From a checkpoint of a small transformer trained on Wikipedia.
Size: 9 layers, width 320, 5 heads of 64, MLP 1920 GELU, vocabulary 8192, 20.3M parameters.
Architecture: LayerNorm before each block, learned positions, no biases in attention or MLP, untied embeddings.
Each number is 500 + 50 x the weight over its row's rms, rounded and kept within 0 to 999. Layers, rows and columns count from 0. Numbers have three digits each. The size before them is the row's rms in percent of the matrix's.

# layer 2 MLP up, 1920x320, rms 0.0372, rows 1351-1384, columns 0-39
025:674541452541373439429460521451543511518484459554495438515541514568542542459502495506499352547433578483429467512512467549
063:387511443622491495513461455576470480475480445515526490456513501572484568450510502523514559545486575432445482471507517619
054:337469387609548558491552590560502547466496519522506377540445485500470507601433481542509437477551461490547518392487454439
188:594445481561570538451497496610438446484550534535498453536538502544486552561448467417486458404487532525567449454412475521
045:487401523493533537470518495548403476400490474538528556509519486526469551627504484457514484496527395610432485607508472409
033:452507508576533465478516436582457491571479513552569446456528478484505585526320490549535517449426492590483533531547538401
032:562488488429494522455557563472536569560485470502453472521463578393455510481533494494483509525568409459425431526511481567
048:474489438442533527517527491481456547535513483543495501618489519430561424531412489478504440561471473537545516514558497468
054:580500436391523467557450437422567432532470463538477508508498534483512464368535503510452530446572436484514491517492506575
024:474569429498460615485439548510457581454517504523500621535508508512500540428491499391497518487457558476469498480445550521
019:451509434439422546427496535421452563465523584430484551452518599519477543440485483483475545522481422468546495548487521563
026:510479603395542510531479484412522424526482504518452486536516498527492372553413507369515434492509561503570471492489472439
035:288544634525553534430516523589518560460485503530504545518431453449503600536472489456509460486561360527531505500537483512
027:469532459493544560548521552616495459502547543482443548491442575544522595515569489521450407522530417540534488505446485476
330:421497458489465435504492514539527569439481535472520526503477565520558548478468504442483533381515330530536413460542544497
086:471451459641450484505472446580477457303507501497494531496471450533560527494538504440502499465533340499535517482439512576
017:556509473541522573465490501510422469430523488447494492464547505535507398473439506595505491607534548458415513418524521453
020:503437388483479439506445546446558447515510528516487496468503486474486511407487496525516549456502418424499492453448526483
067:447512493546585557542516563367535466436489540550442491500519469532515559487398485410500570395533485598508520517598513393
040:632482558524408418533561488397445468392469490528505404620426503521529535536459498437541538498529480482524450537457484473
069:380532567432525498469470517457519479550468482568416472567531492519473561456419509526545506465482568594606536479493506499
022:345503353643507453505545555508450447469506546500408471558495438545496582486430493518459516435573467522621522470524485468
031:543426629463442405508522555571568479554470403460443467488558449476525530530462496441486504405438547589478505511591467399
034:578526514619513477505522469524471526525507518511452572505529446483540469421606501477523470471499552514430442520546495472
040:489480402578544533494455478504515505434477485490494506502551515586456484431494489493483492569579496500552482552579489580
077:532550449514449544467470454433456495599489487502453478508501497532502632518623493534486484442440466390508468463476528426
045:452498525534425508576536579695456566562504422542444536420450528451471608545572485489496439518501406538434531550541473473
019:534511415375581454579463464436540465478490469551532521461520567516500501538498494470530590548481444562515436559514479442
073:550418393431383482508480557574518539444466464544514572445495551496457471579576502540515540491415530531538516485537474379
031:445452438601520447459497492536499625537484527508453522488487498510465497511488493613517623482576550584508466436535530550
023:363504483448450549447534499491464516530534556583513517367449554493472524541530492442463447511462368473551464490635539461
099:451436531498540521451499522475512614410504497477533489482406474517454439530529485507482515546456472534470515469619486436
018:547524430496461515481473558607438490526489443557561537449503434473494505522466508450494550475495491532378453482378496443
024:566433580450477538472466565528495599478505518496473572484514613489499462639560481460532423517446448512449461527597500449
# layer 2 MLP down (transposed), 1920x320, rms 0.0134, rows 1351-1384, columns 0-39
022:563511487519509541483463553451480528461454514568491506427532467542414501544469591522510551440539484455429655577521512545
058:548486486522628502478461466486412544417595496592405486506466488473476449572538537475458476475543583487498480473472593465
053:418452558473479476503481509495475523491504512477537409554537545448563425536461488482477474493530576469521444436488444470
168:550477440509544437496559467523552474500502526490500502487480476535523566523453525482560558499542547462430437533421541515
046:516477550525415477505543489470495548575410536471461503556539469484547456506537461497407510545474454497474495481517359488
030:458505537573474570506421401471485444470562438513502603512433444509535511493479489442501564498447495516438477470518443554
028:486483557529503504548361450509441624469460551512496444522508544461588523479484548469559522541505548520552394461446476526
043:448497571462497485537536455477564543526636544468482417457417554554504537537505501507510519494485498543523466426518487518
049:410492477500527449538468524527493460531528485484521371525500487518482478416457467446554512589587484549564581459471545493
022:550543425439451534438448516517516503472551482521526502519544476458443493603497538567502466507513440505526490548493593534
018:567490426434464523457471579567469519457572544571426483506540476416532556552523487555473465586505435480462476536526489502
024:429524508521519466441536515541562517517473449412596479501481533612449536475522423567473477522475527513588413457532489460
034:450456478598433387571532564411451516518557497432477548503469507532540483548575569600443500525432542495467426531398443496
026:512498443458482494494467578499515542506552560565426571505451440485535578445497433556481572561520542468389419477588491459
309:588474515482537524638505524488447467518576497567531520429428484451439568605448578443383426580550448540571412408477510498
080:452431495456520439521517487564378512506520460555454483511477446473516479440578549535498512510561496518466441546508466435
015:550490442461617499541591546522518487420511547399475520533341516461435531478476533510530510544619500474507534398450557565
019:535512425405556539453488453528422464482354484518472427580539442496535512475463498536572463493488454530457500566470528538
063:472440492541459414462431510508546477496401455384569439532464492579571498521517483487466437446460553477491536446449531486
042:408538517495505521536573455488518517538412527497552409456490426579449509514493517562488487463492547487471499494543525517
065:410558591508474505500441487537531504412471440494615478448474445562504495458488489570428595484552481482507492496499486526
021:463510549528477573479483521400510451424560524553450453396587465410561426549511532514452554536564503462366480503450548386
028:443439521469517421486432501508552453462559476496466601461411486610473532458437511538501454542557488502463565514543519532
031:531524445596533531442537541509563457507516568503440420435530574453465476554579521537481535433483460524474465522494486496
036:404526577503488487487512532492471440554518589489514517511523495484525487472577481549404557572489412479559532566457464488
077:447471393425451472500546399486495529572507527503537603523570568498522499500548450430499512458418508534505430463567461536
043:451415551515423459535487581512448493555547469536510470529480466499502462451499507549517593521508535454339520572511556458
018:490604487488563500456488580534538442510489517548571437531433536549513535449466358549535553485467426581423414511602549573
068:503497534439456496468502539605548506488444468596531426498477533511538536526477447568491451464434434479496483548600490444
028:469550580493443542478567565452533552499485569555553441446488572482521437552502476488460416530557435455429604560470498576
023:519543538539479560512475492536516546493460476549554527414414487463605580511606409508471522525504481550481437569580413504
098:429420510381546449532555420513455471537473475476545517505514587526578472499489419501570509491460510525490443457454381563
016:545557453454526479442570518499455474523521455542496444550433537600425545503528458516582477436461488494494440495544649546
023:501412576441512455507452503593490497509475520493567591469402430529547589523494547509541542500543506499501535506547412562